{
  "d_model": 384,
  "init_std_down": 0.0,
  "lr": 0.000791,
  "train_tokens": 351100000,
  "dataset": "wikipedia_en"
}
Each number is 50 + 12 x the weight over its row's rms, rounded and kept within 0 to 99. Layers, rows and columns count from 0. The size before them is the row's rms in percent of the matrix's.

# layer 3 MLP up, 1536x384, rms 0.0141, rows 822-928, columns 192-223
031:66 50 38 43 58 55 36 18 50 63 45 50 47 41 42 76 52 52 67 62 30 46 43 59 57 63 41 43 46 59 43 45
034:66 70 34 35 59 35 61 51 59 37 54 50 43 45 40 82 46 43 61 43 60 40 39 66 68 62 33 80 39 65 44 45
041:33 41 23 37 52 46 57 37 41 66 58 42 41 49 50 40 58 43 65 47 50 48 44 61 56 37 42 52 54 69 34 37
209:53 53 62 64 44 70 32 58 54 43 55 59 63 43 64 43 46 54 34 40 69 30 36 71 64 51 59 73 63 45 69 66
049:58 29 36 43 43 57 58 64 41 49 50 58 51 49 62 37 68 44 32 59 34 50 55 34 41 32 52 46 39 74 40 32
048:24 57 49 55 44 54 50 39 28 48 61 57 43 46 31 52 71 41 64 37 44 46 68 35 77 66 43 46 50 40 66 39
076:55 43 43 37 32 43 51 48 42 48 65 39 65 55 71 59 63 31 53 63 61 42 46 37 35 49 52 53 42 52 36 38
234:53 41 64 61 47 42 40 60 33 64 40 55 62 52 37 89 29 51 47 55 34 50 48 56 65 62 67 70 61 32 34 52
106:62 44 48 30 54 38 37 52 36 70 60 50 83 36 49 65 34 60 37 39 53 42 36 42 52 46 46 56 47 55 68 43
036:49 41 53 47 48 64 56 58 38 64 50 31 56 52 46 44 62 44 50 69 53 36 61 60 56 53 66 58 38 68 42 51
030:61 40 47 49 14 70 40 68 78 61 51 56 61 32 46 56 63 54 42 72 42 51 52 47 77 58 42 49 33 41 74 50
037:29 49 56 53 53 34 61 50 60 58 37 47 29 31 40 55 49 36 45 62 61 45 49 66 50 43 46 54 35 44 40 59
160:62 59 57 65 72 58 32 72 57 40 51 29 47 40 56 14 34 71 51 49 51 32 59 43 59 52 51 49 34 54 71 23
031:50 61 55 49 52 76 68 42 52 38 55 48 45 57 41 66 57 34 44 69 52 61 48 48 52 32 41 53 22 56 54 63
036:40 61 52 53 44 56 63 32 50 37 39 36 58 37 54 47 57 36 53 54 53 53 46 63 64 58 49 52 40 41 55 49
041:75 57 57 22 31 68 39 39 33 20 65 62 55 67 45 57 38 39 53 63 50 49 58 44 60 43 37 52 44 47 76 43
059:64 32 45 48 42 52 48 68 53 43 44 49 55 54 65 82 71 30 64 40 44 37 57 45 44 43 42 66 64 80 52 33
032:50 51 42 45 60 46 72 48 57 57 71 79 38 58 44 37 60 56 73 27 42 49 68 46 49 55 53 57 68 50 42 49
041:52 58 28 72 19 58 43 45 47 45 47 66 66 57 44 43 43 57 11 57 52 47 59 36 49 74 48 48 63 57 64 64
043:35 53 42 49 44 55 20 49 61 44 26 59 41 53 71 20 67 59 38 28 46 64 57 62 60 45 71 74 58 37 61 51
076:55 61 40 23 52 49 33 56 44 45 51 75 37 33 33 41 53 66 56 55 57 28 40 26 45 60 70 57 51 57 73 49
117:57 46 37 52 58 60 43 47 62 55 62 36 29 67 42 50 54 43 61 43 61 60 41 32 58 47 61 40 66 57 47 51
058:66 61 45 39 67 54 32 66 68 43 53 41 52 19 44 52 49 55 45 51 58 46 59 59 44 69 38 28 55 35 37 69
035:37 54 49 42 69 63 40 48 77 52 50 29 59 35 44 52 54 65 72 50 74 39 39 49 41 64 58 48 57 37 56 59
031:42 53 46 53 48 40 53 47 55 55 30 37 53 45 40 62 36 39 43 62 40 56 46 27 72 47 60 56 64 45 49 28
052:64 34 49 50 49 43 50 56 48 49 40 31 54 56 57 74 44 52 51 57 45 51 48 73 51 52 39 75 53 51 59 48
030:57 27 40 58 41 59 36 58 76 49 54 35 58 71 60 71 71 38 64 46 48 50 44 74 50 48 41 50 79 39 61 50
025:63 47 58 60 36 50 53 47 53 61 54 39 41 52 82 43 56 49 57 51 57 58 50 61 52 45 46 42 57 40 60 54
096:49 59 45 50 55 46 60 53 47 47 44 43 51 49 45 49 25 57 52 32 59 49 46 62 55 44 47 47 48 39 52 51
029:65 57 57 51 45 48 43 37 49 55 46 71 70 65 59 60 41 43 55 29 50 32 52 73 41 54 59 55 33 66 65 56
036:76 56 38 35 32 48 62 74 73 38 67 59 55 57 66 37 70 56 44 40 64 35 56 63 31 61 58 61 74 66 62 50
068:59 60 53 30 55 35 44 50 43 58 33 58 38 39 48 55 34 44 49 43 51 33 54 42 64 56 25 49 43 34 48 53
045:52 40 51 29 49 58 52 51 65 67 49 67 41 45 49 28 30 62 44 54 63 60 21 49 39 38 48 57 67 61 60 42
036:45 71 43 46 63 68 39 32 55 61 40 73 51 59 35 37 55 41 12 55 31 49 58 42 63 33 54 47 47 39 51 42
173:48 51 54 55 75 49 66 61 46 40 47 51 43 52 59 52 54 67 40 60 52 53 52 54 68 61 53 44 63 55 55 36
245:58 77 59 65 39 56 41 44 60 63 59 61 37 31 38 63 66 69 56 47 58 44 56 59 61 59 38 53 57 36 41 47
071:58 50 49 66 60 58 42 53 45 56 52 41 44 53 50 43 55 33 61 48 63 43 32 37 68 40 68 48 48 56 64 63
044:56 61 51 55 40 48 68 56 62 56 58 36 60 43 54 61 66 61 55 56 33 56 27 52 50 40 61 65 59 53 46 62
052:63 39 31 68 39 55 49 60 49 44 60 54 67 24 45 42 50 69 42 59 14 38 50 61 46 35 38 66 55 49 47 40
050:38 45 35 48 35 47 19 58 45 53 53 67 68 51 55 53 62 49 41 59 36 50 53 49 45 67 49 41 52 44 61 60
051:75 46 47 50 43 48 41 60 13 46 70 48 41 56 48 35 61 52 53 43 60 49 44 52 59 50 40 68 36 38 54 56
035:51 56 54 41 41 32 48 62 44 47 69 51 52 60 46 36 53 66 53 46 44 44 38 64 59 56 50 60 47 68 49 67
128:75 56 53 50 52 61 39 51 51 34 57 54 55 43 49 51 56 49 37 49 54 52 53 52 46 45 61 39 44 64 60 54
033:77 42 49 26 62 58 39 54 42 46 33 62 69 53 62 55 50 37 58 48 59 29 51 69 45 36 43 77 41 45 34 33
057:66 41 45 47 62 61 67 45 51 43 54 59 49 40 68 60 55 44 49 41 32 52 52 34 71 39 42 41 52 50 60 38
031:52 26 50 43 68 21 55 47 36 59 45 58 37 72 64 30 37 47 35 31 61 55 60 63 39 55 46 59 57 58 44 49
043:38 43 50 44 65 34 45 44 29 53 65 53 54 72 61 42 30 29 59 52 54 53 48 67 61 49 41 55 49 45 69 66
052:51 69 67 59 53 68 58 61 30 42 54 57 38 47 51 43 37 33 64 53 35 47 43 67 53 45 58 63 41 38 53 53
231:55 43 53 73 30 68 47 57 50 34 45 57 53 35 52 48 55 67 65 53 35 45 34 34 73 59 51 45 34 60 58 33
039:52 37 49 43 32 50 45 36 58 40 71 52 53 47 63 44 58 57 52 55 40 44 50 47 51 29 35 19 62 62 40 45
128:52 41 38 46 22 52 39 59 62 39 60 51 49 53 70 53 64 61 48 53 47 48 52 55 78 61 59 43 58 48 47 49
030:56 26 27 40 20 34 53 50 59 62 67 49 25 60 29 39 65 41 52 25 45 42 50 33 57 47 76 47 36 82 53 71
067:35 33 63 57 50 60 65 48 42 59 67 36 45 72 54 40 54 52 58 44 42 47 45 35 44 41 70 58 38 57 60 57
216:38 48 60 64 51 46 53 58 42 54 50 48 66 39 36 85 57 48 44 43 58 53 43 47 43 67 58 43 15 53 63 56
234:61 43 54 65 46 68 33 51 49 54 52 56 60 48 82 41 30 78 60 49 51 43 69 52 56 40 34 66 64 59 63 34
033:77 70 52 36 44 49 58 49 43 19 68 47 41 49 60 52 43 53 61 63 68 37 67 45 43 55 39 59 24 49 55 53
038:42 60 46 76 47 70 70 54 55 51 55 39 55 57 47 46 50 51 45 40 66 51 65 68 47 26 28 36 57 74 55 56
055:51 51 59 39 58 56 30 54 35 48 38 57 58 52 41 40 41 68 27 61 45 27 40 50 65 57 35 65 35 58 32 56
034:81 59 42 49 49 54 43 47 38 55 43 66 61 47 45 36 63 56 51 45 68 37 40 58 47 42 63 72 37 56 33 53
029:60 62 57 65 51 39 49 39 45 79 71 78 71 39 63 40 49 71 42 42 45 54 31 49 50 47 36 55 47 61 54 48
049:69 48 62 79 43 46 32 49 35 51 52 39 47 45 64 32 60 39 63 54 37 59 63 50 47 61 60 55 67 55 67 55
051:45 35 40 34 56 47 47 51 50 49 68 60 57 61 73 61 51 34 45 28 60 47 41 53 55 48 34 56 65 43 51 56
035:46 49 36 42 30 37 58 55 39 72 39 53 53 59 49 65 63 70 52 62 33 67 26 62 53 44 67 46 52 40 30 55
226:53 26 39 42 38 54 63 46 51 46 59 51 60 57 85 54 63 32 46 64 53 42 33 46 69 40 45 63 58 51 45 48
054:44 27 48 55 63 30 56 49 52 52 49 55 66 16 46 60 38 72 56 67 33 59 32 53 36 44 50 63 44 50 58 40
180:53 70 63 41 57 60 37 62 39 57 52 47 38 42 31 54 67 50 54 39 37 43 49 51 35 72 51 32 45 51 47 61
248:53 60 42 66 47 38 57 69 56 81 60 54 44 47 52 57 53 56 44 42 59 34 67 52 33 52 40 53 65 47 43 52
188:63 60 38 51 36 71 30 64 55 41 56 44 41 41 51 46 70 62 53 53 67 40 60 45 73 55 44 58 34 48 56 50
060:61 52 53 41 54 60 54 50 70 40 45 20 54 53 51 62 40 21 48 59 53 56 38 54 45 41 58 26 47 30 38 38
053:68 32 58 46 45 52 46 51 28 40 42 44 63 63 56 53 50 46 59 54 39 54 44 21 50 72 62 14 46 42 54 59
097:62 45 70 51 63 44 47 54 37 45 45 41 67 65 40 36 32 43 49 44 53 38 63 67 73 40 52 45 50 56 67 53
107:67 58 51 48 47 45 58 59 35 52 32 53 31 28 56 54 49 60 47 28 83 45 39 47 63 56 53 61 38 51 48 50
232:50 59 50 47 69 70 52 33 37 41 54 43 30 62 48 38 65 45 38 39 54 50 47 67 45 74 44 36 40 57 51 44
065:43 50 52 29 40 67 53 40 78 54 51 31 58 46 58 54 33 37 54 52 59 56 57 55 39 34 50 61 54 57 51 44
061:46 48 48 58 43 38 34 47 45 48 40 54 47 48 66 48 40 51 78 27 43 71 48 53 62 65 47 59 57 62 56 57
082:46 47 56 54 41 64 69 37 46 59 53 69 57 55 57 45 50 33 65 60 36 58 55 49 52 32 52 50 57 41 45 38
066:52 44 46 51 48 50 40 44 47 38 79 52 45 70 50 45 52 28 44 43 62 70 39 69 50 58 58 46 62 38 40 47
051:46 28 60 38 53 59 67 65 49 44 65 43 43 56 63 50 56 44 56 37 35 52 60 25 62 37 70 28 49 42 53 63
193:51 40 41 38 35 25 60 45 40 46 49 55 42 51 50 56 45 49 44 30 63 42 54 46 51 67 43 43 38 63 41 59
052:22 63 47 46 58 63 49 35 59 42 51 59 31 39 36 72 69 59 61 31 47 48 57 48 66 26 52 52 56 25 61 40
067:48 66 40 57 47 50 41 38 41 38 63 53 41 51 62 34 64 54 56 53 61 61 49 49 63 57 48 48 69 41 54 44
053:60 26 39 14 71 29 47 46 41 49 40 49 38 43 62 60 29 38 59 50 68 50 49 41 62 57 56 62 47 62 26 28
055:56 46 66 56 68 39 54 46 34 40 56 33 63 65 44 63 51 57 51 49 44 44 56 54 43 37 39 56 57 54 66 45
057:51 33 34 60 64 50 49 60 35 43 53 47 56 55 50 45 87 59 48 57 65 55 50 55 63 78 46 52 46 61 44 28
240:40 27 46 44 47 54 43 67 41 45 65 46 59 45 36 58 43 37 49 50 36 48 58 55 33 51 74 60 30 35 50 33
047:79 63 74 48 41 52 61 55 44 51 67 61 54 45 58 51 73 47 31 48 63 51 70 70 18 48 68 56 35 64 63 50
033:54 65 45 41 48 30 56 51 45 47 62 44 61 48 60 50 56 25 55 39 43 54 60 65 63 56 63 61 74 58 52 42
074:53 63 60 48 61 46 61 50 28 43 46 52 50 64 50 43 24 55 48 41 51 41 40 63 43 69 52 61 71 57 39 46
028:42 60 51 51 32 33 42 36 49 36 53 61 47 54 47 61 62 20 46 72 47 43 53 50 35 44 47 49 62 45 54 53
051:70 54 56 36 35 54 57 44 42 33 57 45 39 61 71 68 61 49 36 39 44 46 40 51 40 54 51 64 44 41 67 39
232:60 54 62 64 48 31 42 49 17 40 65 50 48 38 34 65 60 71 45 59 28 34 66 72 53 48 52 33 64 27 42 57
064:53 56 73 57 40 80 53 44 50 69 48 45 71 66 58 49 62 52 55 62 39 52 50 40 50 50 45 29 54 46 64 54
038:79 76 35 60 36 43 59 50 63 61 44 61 56 52 50 37 67 38 48 52 48 53 56 35 49 52 68 58 70 29 50 66
049:58 64 40 49 71 48 34 40 68 18 56 72 63 57 57 39 70 44 61 70 39 47 60 50 71 57 63 44 46 64 55 47
037:69 37 47 55 62 63 45 48 59 58 35 49 56 51 49 38 39 54 46 57 22 56 53 44 52 37 57 54 40 16 61 58
104:42 51 51 50 48 59 49 45 54 56 54 49 72 67 50 67 66 62 43 50 40 38 53 43 36 46 66 43 53 46 32 40
076:68 64 45 33 37 66 36 55 58 56 40 62 34 44 50 59 71 56 45 34 52 46 51 28 41 42 36 32 39 62 55 55
094:61 49 68 53 46 67 44 44 56 49 53 34 61 54 50 47 48 63 46 61 60 50 59 50 64 58 67 49 68 48 68 50
045:55 47 55 49 70 55 52 54 47 73 51 52 60 71 55 37 39 38 54 40 49 57 39 41 63 47 46 47 51 43 56 40
037:44 64 37 46 50 58 78 52 46 45 60 51 59 57 52 48 36 64 26 55 47 58 49 54 45 50 43 43 54 62 28 45
035:62 61 55 53 52 39 57 55 53 28 60 35 40 77 58 77 63 45 53 40 65 43 57 51 40 32 41 48 53 11 58 60
040:50 51 54 46 33 60 52 57 58 48 58 62 43 28 35 58 37 63 60 52 63 52 45 53 76 62 57 74 54 51 65 35
034:35 40 45 64 21 48 57 41 54 48 53 52 53 48 38 58 44 63 29 68 50 48 34 68 50 43 61 52 37 52 53 35
034:57 45 50 65 44 68 54 43 75 40 70 55 46 45 52 38 53 53 45 41 50 57 42 37 62 43 53 30 17 65 52 47
031:40 44 50 39 43 47 51 63 50 44 52 67 38 55 63 49 35 42 46 41 45 67 78 69 23 25 54 63 55 56 57 41
267:57 57 52 35 43 61 42 36 60 50 38 57 43 49 52 60 51 52 55 42 59 29 47 49 45 62 53 21 46 57 45 62
051:56 45 26 58 64 54 47 56 45 44 67 38 51 57 48 41 66 46 68 45 55 58 46 46 47 53 61 68 56 37 34 50
# layer 3 MLP down (transposed), 1536x384, rms 0.0122, rows 822-928, columns 192-223
055:57 54 48 55 59 49 65 50 42 54 61 61 39 50 29 61 59 44 63 57 54 39 54 48 52 59 35 57 41 59 32 59
062:56 47 65 31 53 34 53 71 66 57 72 44 45 62 76 75 72 66 48 50 68 41 56 54 29 46 71 64 59 65 51 63
064:50 42 56 45 47 51 47 10 65 54 46 42 58 56 59 46 65 50 54 69 43 20 30 41 62 49 51 70 73 41 39 51
177:49 36 38 37 74 63 16 42 44 42 57 42 54 63 59 34 60 51 43 27 46 45 29 50 48 59 45 55 67 50 56 69
072:36 33 53 60 63 53 36 55 61 53 43 33 50 69 54 41 35 47 54 58 60 40 37 50 51 51 46 34 66 73 49 56
072:43 61 39 51 46 42 21 66 44 46 79 38 54 33 38 49 55 68 43 81 59 63 43 38 37 44 72 62 59 74 69 45
096:36 40 43 55 64 74 40 50 52 60 45 45 45 67 64 42 48 46 42 59 58 47 47 65 48 61 60 59 73 67 46 48
181:56 52 71 52 47 23 57 49 68 65 44 45 65 38 61 53 66 67 59 30 53 52 37 42 30 49 47 50 43 35 52 62
108:58 44 35 36 49 48 45 55 53 43 49 50 56 44 35 44 52 44 27 57 58 79 36 44 49 44 35 57 68 63 51 64
064:23 46 43 53 51 26 48 63 43 38 47 33 34 65 56 46 46 32 62 60 45 59 45 45 55 49 45 53 40 65 32 59
056:65 41 62 27 38 52 41 47 44 72 59 35 32 51 59 46 56 51 54 43 51 50 54 30 43 50 43 40 39 65 50 58
057:53 72 56 52 39 55 52 63 52 55 51 67 83 48 39 55 36 43 46 42 42 44 53 46 50 53 40 45 53 44 52 58
154:66 48 45 46 27 54 43 27 47 62 58 67 65 67 42 69 50 44 66 44 52 65 45 42 27 66 39 50 58 42 42 72
055:49 53 49 31 46 52 69 53 46 55 44 50 68 68 44 68 39 59 26 64 45 33 54 40 30 41 42 73 68 56 48 57
064:31 55 41 56 73 42 59 46 62 46 44 30 59 60 59 43 46 49 79 44 46 51 31 56 44 47 69 50 59 66 54 41
061:51 52 50 46 59 37 38 56 31 50 46 59 50 42 60 68 48 22 73 39 33 39 36 41 26 57 63 48 53 73 40 66
082:46 38 44 46 58 66 38 63 45 43 19 35 48 59 51 45 57 42 39 75 65 45 34 24 49 57 74 57 57 60 41 35
055:59 44 61 60 61 58 53 22 53 61 77 74 47 45 31 40 24 48 47 46 45 56 44 56 26 54 53 42 56 51 63 69
065:51 72 76 50 44 28 48 50 64 52 54 33 38 37 44 47 68 57 56 44 38 58 45 44 39 43 59 61 39 49 55 50
067:53 34 47 36 67 49 33 69 45 36 33 32 36 69 59 50 47 58 31 59 48 32 32 33 48 60 58 67 62 44 47 78
090:61 51 44 45 39 37 67 50 50 63 71 78 48 60 59 61 59 40 46 68 43 47 59 54 31 58 33 56 37 36 49 65
123:46 37 53 55 55 52 50 50 58 53 69 72 54 40 55 66 41 44 24 72 54 50 50 44 48 61 47 49 41 61 55 43
077:40 60 62 20 45 28 44 52 55 57 36 28 49 41 42 64 59 42 45 69 46 44 33 53 56 38 58 75 60 29 49 60
061:30 57 37 36 59 36 64 30 44 37 39 38 31 68 62 40 39 55 54 54 30 44 62 49 61 55 70 59 64 53 60 49
054:33 49 59 41 29 36 48 48 57 69 59 70 69 42 42 60 65 38 38 49 49 50 53 54 57 35 37 48 40 49 54 55
073:38 42 67 45 56 23 50 59 28 50 54 47 37 62 36 51 42 53 37 68 57 56 62 52 38 38 34 86 51 58 57 49
049:54 52 39 57 50 43 44 45 46 45 61 48 38 44 55 54 65 66 51 57 36 53 53 41 52 46 49 44 37 55 57 55
048:69 74 35 47 38 59 47 71 29 56 43 52 49 55 58 49 51 41 48 62 34 53 62 63 46 55 59 43 48 39 59 68
105:57 54 46 52 38 50 36 48 56 63 55 57 73 52 48 51 78 56 63 57 60 32 49 39 38 42 68 57 51 37 35 40
052:34 56 84 56 44 43 44 40 53 51 58 46 31 50 55 15 53 21 49 59 31 54 73 79 53 58 65 44 51 39 46 54
064:41 69 45 52 59 42 39 51 42 56 68 33 77 53 63 62 09 46 41 54 32 48 54 56 65 52 49 47 35 52 28 49
086:45 59 40 52 49 43 61 52 36 57 50 62 54 29 39 43 59 51 43 59 79 32 45 66 67 45 49 70 36 54 46 57
066:58 44 64 42 43 54 65 41 25 62 69 63 69 55 59 63 38 61 48 77 48 53 58 49 47 60 53 48 51 42 41 54
058:44 39 47 38 58 59 65 67 38 52 46 41 57 60 40 64 50 59 41 52 46 39 40 39 59 37 31 65 57 44 50 59
151:37 44 54 44 55 63 39 47 60 63 56 69 53 57 62 34 61 27 38 79 47 61 54 47 66 43 32 54 54 32 57 44
196:59 43 42 34 66 42 46 55 35 53 75 47 53 59 58 53 24 36 34 51 55 41 40 48 45 50 69 57 60 58 46 52
092:49 34 53 37 37 49 41 57 66 57 59 75 57 70 47 63 53 55 38 59 43 64 35 46 30 78 41 38 74 50 56 57
066:84 45 55 47 52 72 44 52 30 58 32 54 36 64 51 34 41 40 55 56 51 47 62 34 48 51 42 57 36 65 38 49
073:41 56 44 39 49 55 38 72 49 61 53 47 42 32 57 87 58 46 29 69 63 52 57 66 37 48 65 59 58 58 48 60
078:45 60 64 65 53 59 51 46 68 39 61 37 38 49 68 36 35 32 83 56 44 41 41 41 73 57 25 63 61 60 46 57
075:42 63 43 46 58 36 43 60 50 59 70 50 67 74 40 64 46 60 59 47 43 45 78 55 35 44 35 56 59 53 48 63
056:25 34 47 36 64 36 38 70 49 42 47 52 51 64 39 61 63 61 34 51 59 38 38 37 40 22 56 50 37 42 51 55
134:56 49 60 37 41 43 43 44 50 64 50 70 75 71 36 55 43 43 68 47 60 37 39 44 40 66 40 47 62 49 45 67
058:65 42 42 67 66 59 60 58 35 55 50 36 53 51 55 40 42 67 45 69 48 56 70 71 32 67 59 62 48 77 68 44
078:47 33 50 36 47 44 46 34 51 53 51 73 58 48 68 60 37 30 64 60 47 51 39 54 47 67 58 45 64 44 61 64
054:39 48 61 24 68 54 35 67 61 44 48 51 35 33 35 53 33 59 30 66 57 56 53 50 50 59 40 57 42 52 48 83
064:48 47 47 36 15 56 47 56 67 64 55 54 50 65 61 52 58 56 29 46 41 82 63 46 46 65 60 60 52 39 39 43
073:64 55 47 51 52 43 48 62 40 64 76 56 44 88 37 54 64 75 31 69 55 60 39 45 22 44 62 52 40 52 47 57
196:42 56 50 57 57 63 42 35 35 52 69 46 62 61 47 44 47 49 37 29 52 47 36 69 61 39 32 55 59 60 42 33
065:47 39 44 59 70 63 50 40 75 52 48 40 54 51 66 46 21 37 56 61 49 45 31 38 62 64 69 70 50 49 42 50
127:67 36 40 46 54 40 36 55 70 57 30 40 43 28 47 59 65 78 42 52 41 43 51 35 39 69 42 29 63 42 44 60
054:47 50 58 52 50 57 42 57 65 44 33 52 47 51 63 77 30 55 46 59 45 52 48 47 55 53 48 66 45 67 41 63
088:49 38 47 38 53 47 22 71 49 46 64 53 51 35 47 58 39 49 42 67 57 46 25 24 47 63 45 87 55 46 58 55
178:59 35 47 38 53 68 53 35 54 72 35 53 69 46 44 50 58 53 43 56 53 57 58 39 56 53 35 49 60 26 44 57
198:44 65 61 45 32 56 30 75 40 69 36 73 32 41 58 63 49 63 54 58 54 39 75 52 67 35 60 53 71 44 51 46
057:42 56 63 43 51 39 43 50 51 41 40 50 55 67 57 55 47 77 51 54 80 45 46 46 50 38 53 57 53 53 36 74
058:62 45 64 50 32 34 50 57 51 76 73 69 56 75 55 51 58 66 57 37 34 51 66 50 31 46 58 45 53 46 43 48
073:27 64 48 39 42 34 68 62 68 45 51 54 62 58 51 74 53 26 57 59 38 34 57 53 44 44 61 56 43 47 32 53
057:33 54 46 42 59 43 49 61 50 29 53 33 48 85 45 61 58 26 58 53 65 53 73 57 34 52 52 73 44 42 51 74
056:42 78 42 57 55 57 52 31 51 52 48 49 38 52 65 58 58 62 34 46 39 71 50 63 48 79 55 65 39 41 32 68
071:42 39 46 28 39 44 47 45 71 67 68 55 36 66 57 55 50 50 32 68 66 74 53 43 51 35 66 49 37 52 56 25
068:59 33 49 46 60 28 33 56 51 49 50 47 48 72 17 70 65 53 50 68 29 37 48 59 51 38 63 67 66 36 50 54
061:63 43 31 46 47 44 62 52 33 43 63 45 69 57 38 64 56 37 51 47 52 47 36 36 33 50 40 43 31 48 68 46
217:33 41 50 42 48 43 65 36 56 53 61 47 67 53 80 57 57 57 48 46 48 70 28 54 58 36 40 51 45 55 59 46
076:38 51 54 53 51 67 56 25 63 34 58 54 33 77 62 46 49 21 68 41 53 58 36 39 51 45 47 39 46 48 30 69
151:56 49 43 46 53 40 54 49 54 44 58 54 36 46 75 55 63 65 54 48 52 34 41 70 65 52 48 76 52 57 42 61
210:61 55 63 38 46 42 50 68 53 52 53 42 31 74 35 53 61 45 33 58 33 46 71 35 46 74 39 49 61 32 60 48
160:51 52 31 52 57 62 37 61 42 25 63 28 48 66 42 43 56 46 51 38 41 52 45 68 71 56 34 47 40 55 52 33
083:40 61 65 57 52 15 58 56 44 30 58 48 42 64 41 65 27 32 26 75 38 46 64 36 27 39 50 50 40 53 55 52
075:38 31 34 49 36 37 37 64 53 81 76 51 39 61 31 57 59 35 34 46 66 54 58 58 41 18 53 64 54 45 54 64
105:55 44 50 52 50 56 35 50 56 77 53 59 70 43 47 54 62 74 50 49 52 56 46 45 21 59 64 48 33 52 48 61
112:46 48 48 49 46 61 36 54 51 69 66 55 69 66 32 36 61 47 48 54 57 59 66 40 38 51 56 34 47 46 64 46
201:43 58 69 51 48 44 63 56 40 41 53 59 44 48 72 45 54 27 46 46 59 66 33 65 61 71 56 48 43 43 67 48
086:48 32 48 34 24 39 32 65 51 54 68 49 58 51 51 50 45 55 39 59 45 48 61 69 30 26 44 75 35 28 54 60
084:38 45 68 73 71 56 46 43 50 58 50 48 44 49 79 57 40 46 71 50 46 59 46 47 68 56 54 64 54 76 53 64
099:58 57 66 34 47 44 37 70 56 35 57 63 46 58 36 60 52 69 43 52 74 44 55 45 42 59 70 81 36 28 52 59
084:44 39 62 48 58 42 49 27 61 55 49 46 42 37 48 64 49 52 51 68 50 56 68 48 54 70 50 45 41 43 69 69
084:59 34 36 43 55 76 36 32 51 68 61 72 69 47 46 59 47 49 49 56 67 59 64 41 21 78 58 51 36 56 38 53
172:63 66 50 38 29 53 42 76 46 27 39 57 40 33 70 43 58 60 57 49 56 46 50 41 56 45 53 67 55 60 50 43
076:50 39 51 52 60 43 54 57 48 56 62 53 59 55 52 50 41 67 45 61 53 58 56 53 58 67 62 54 49 43 62 33
089:75 40 59 52 55 63 57 61 55 57 43 64 42 27 41 59 48 79 18 74 48 53 56 46 40 51 58 51 35 45 34 50
076:57 57 55 41 50 50 45 27 54 78 63 71 63 39 59 39 52 73 49 36 44 53 65 53 56 59 58 52 62 56 62 51
077:63 33 56 42 31 59 34 56 53 49 48 70 72 61 48 79 49 32 36 39 37 64 41 24 39 62 38 44 39 60 47 58
078:50 56 73 38 59 50 48 66 42 73 55 34 41 46 45 54 55 64 34 64 37 45 62 49 36 70 70 48 39 48 43 68
187:47 51 49 49 51 52 70 50 29 53 38 54 57 36 39 56 50 57 45 49 38 46 64 57 22 44 63 50 40 35 42 65
067:51 48 55 39 46 45 54 53 48 53 65 59 69 45 58 53 43 70 65 14 69 64 39 62 45 38 63 62 11 61 47 63
065:31 48 56 53 51 63 56 37 42 20 36 46 44 39 42 40 45 43 65 61 37 30 49 45 58 49 62 60 46 78 43 65
089:38 56 51 57 50 40 34 74 40 46 40 46 47 38 29 67 58 74 33 57 56 45 53 52 27 39 67 61 24 44 49 54
052:42 44 51 50 55 38 47 50 67 56 37 56 54 48 42 42 18 37 57 62 30 54 55 36 76 66 56 40 35 50 54 38
074:42 59 58 51 52 49 71 44 42 40 40 31 41 53 43 82 37 43 65 63 34 53 47 45 35 47 76 59 46 57 35 52
184:58 78 68 42 58 55 68 68 49 68 86 47 65 45 64 50 28 41 59 66 39 42 47 52 62 38 74 53 49 42 67 57
087:57 42 37 55 63 59 38 36 56 51 49 30 38 48 67 42 36 47 50 58 44 58 51 54 65 59 46 67 47 63 50 46
062:54 37 67 51 64 55 43 46 28 60 51 46 19 40 59 59 59 56 41 61 46 48 55 51 52 48 55 48 55 40 57 43
074:57 51 55 37 75 26 42 61 41 45 53 40 44 69 48 67 49 42 32 62 55 53 52 41 57 42 49 77 35 42 37 72
065:64 41 52 51 41 64 51 36 52 62 40 73 36 57 32 62 46 65 37 58 57 56 56 47 26 48 55 47 39 57 57 47
113:46 55 58 55 53 51 40 75 41 41 46 32 28 39 59 39 34 56 38 48 40 41 48 29 67 65 62 76 39 64 69 50
088:61 69 53 41 55 50 35 63 57 60 52 31 27 49 49 72 48 54 51 61 50 44 43 42 36 41 34 51 41 50 36 67
106:56 37 50 38 36 41 46 46 38 55 39 61 47 69 42 63 44 38 49 61 39 60 27 43 51 55 50 47 52 42 26 63
070:45 57 36 53 66 48 46 41 56 39 40 37 41 51 60 36 39 40 51 72 58 52 39 40 65 63 51 66 47 65 58 53
064:51 50 41 45 41 59 53 52 65 66 65 58 31 54 56 56 57 72 40 54 73 55 40 52 50 59 44 48 40 60 54 65
062:58 26 44 47 54 19 33 30 73 43 59 44 50 51 48 44 36 57 45 48 47 54 61 52 66 45 52 33 40 49 56 30
067:56 43 33 45 44 60 46 51 20 35 62 35 21 53 36 36 46 40 47 67 49 51 55 47 44 56 28 52 71 49 59 62
054:39 56 69 39 34 39 49 48 71 59 60 41 44 59 48 51 61 56 37 58 42 39 58 46 32 52 54 53 46 47 47 52
057:53 63 68 28 49 43 42 57 43 51 49 45 32 55 40 77 62 50 52 67 54 55 33 48 37 41 33 67 45 41 62 57
054:31 35 33 42 21 61 57 63 56 33 58 48 46 59 62 55 40 43 30 49 25 31 48 54 44 45 42 51 44 42 43 54
225:45 50 61 14 49 61 36 16 59 63 44 65 47 63 43 68 36 52 56 54 57 52 43 37 51 61 54 30 41 58 50 62
072:49 56 40 40 37 38 52 57 42 46 56 55 44 75 28 52 45 47 18 66 43 47 42 41 53 53 32 46 73 28 46 62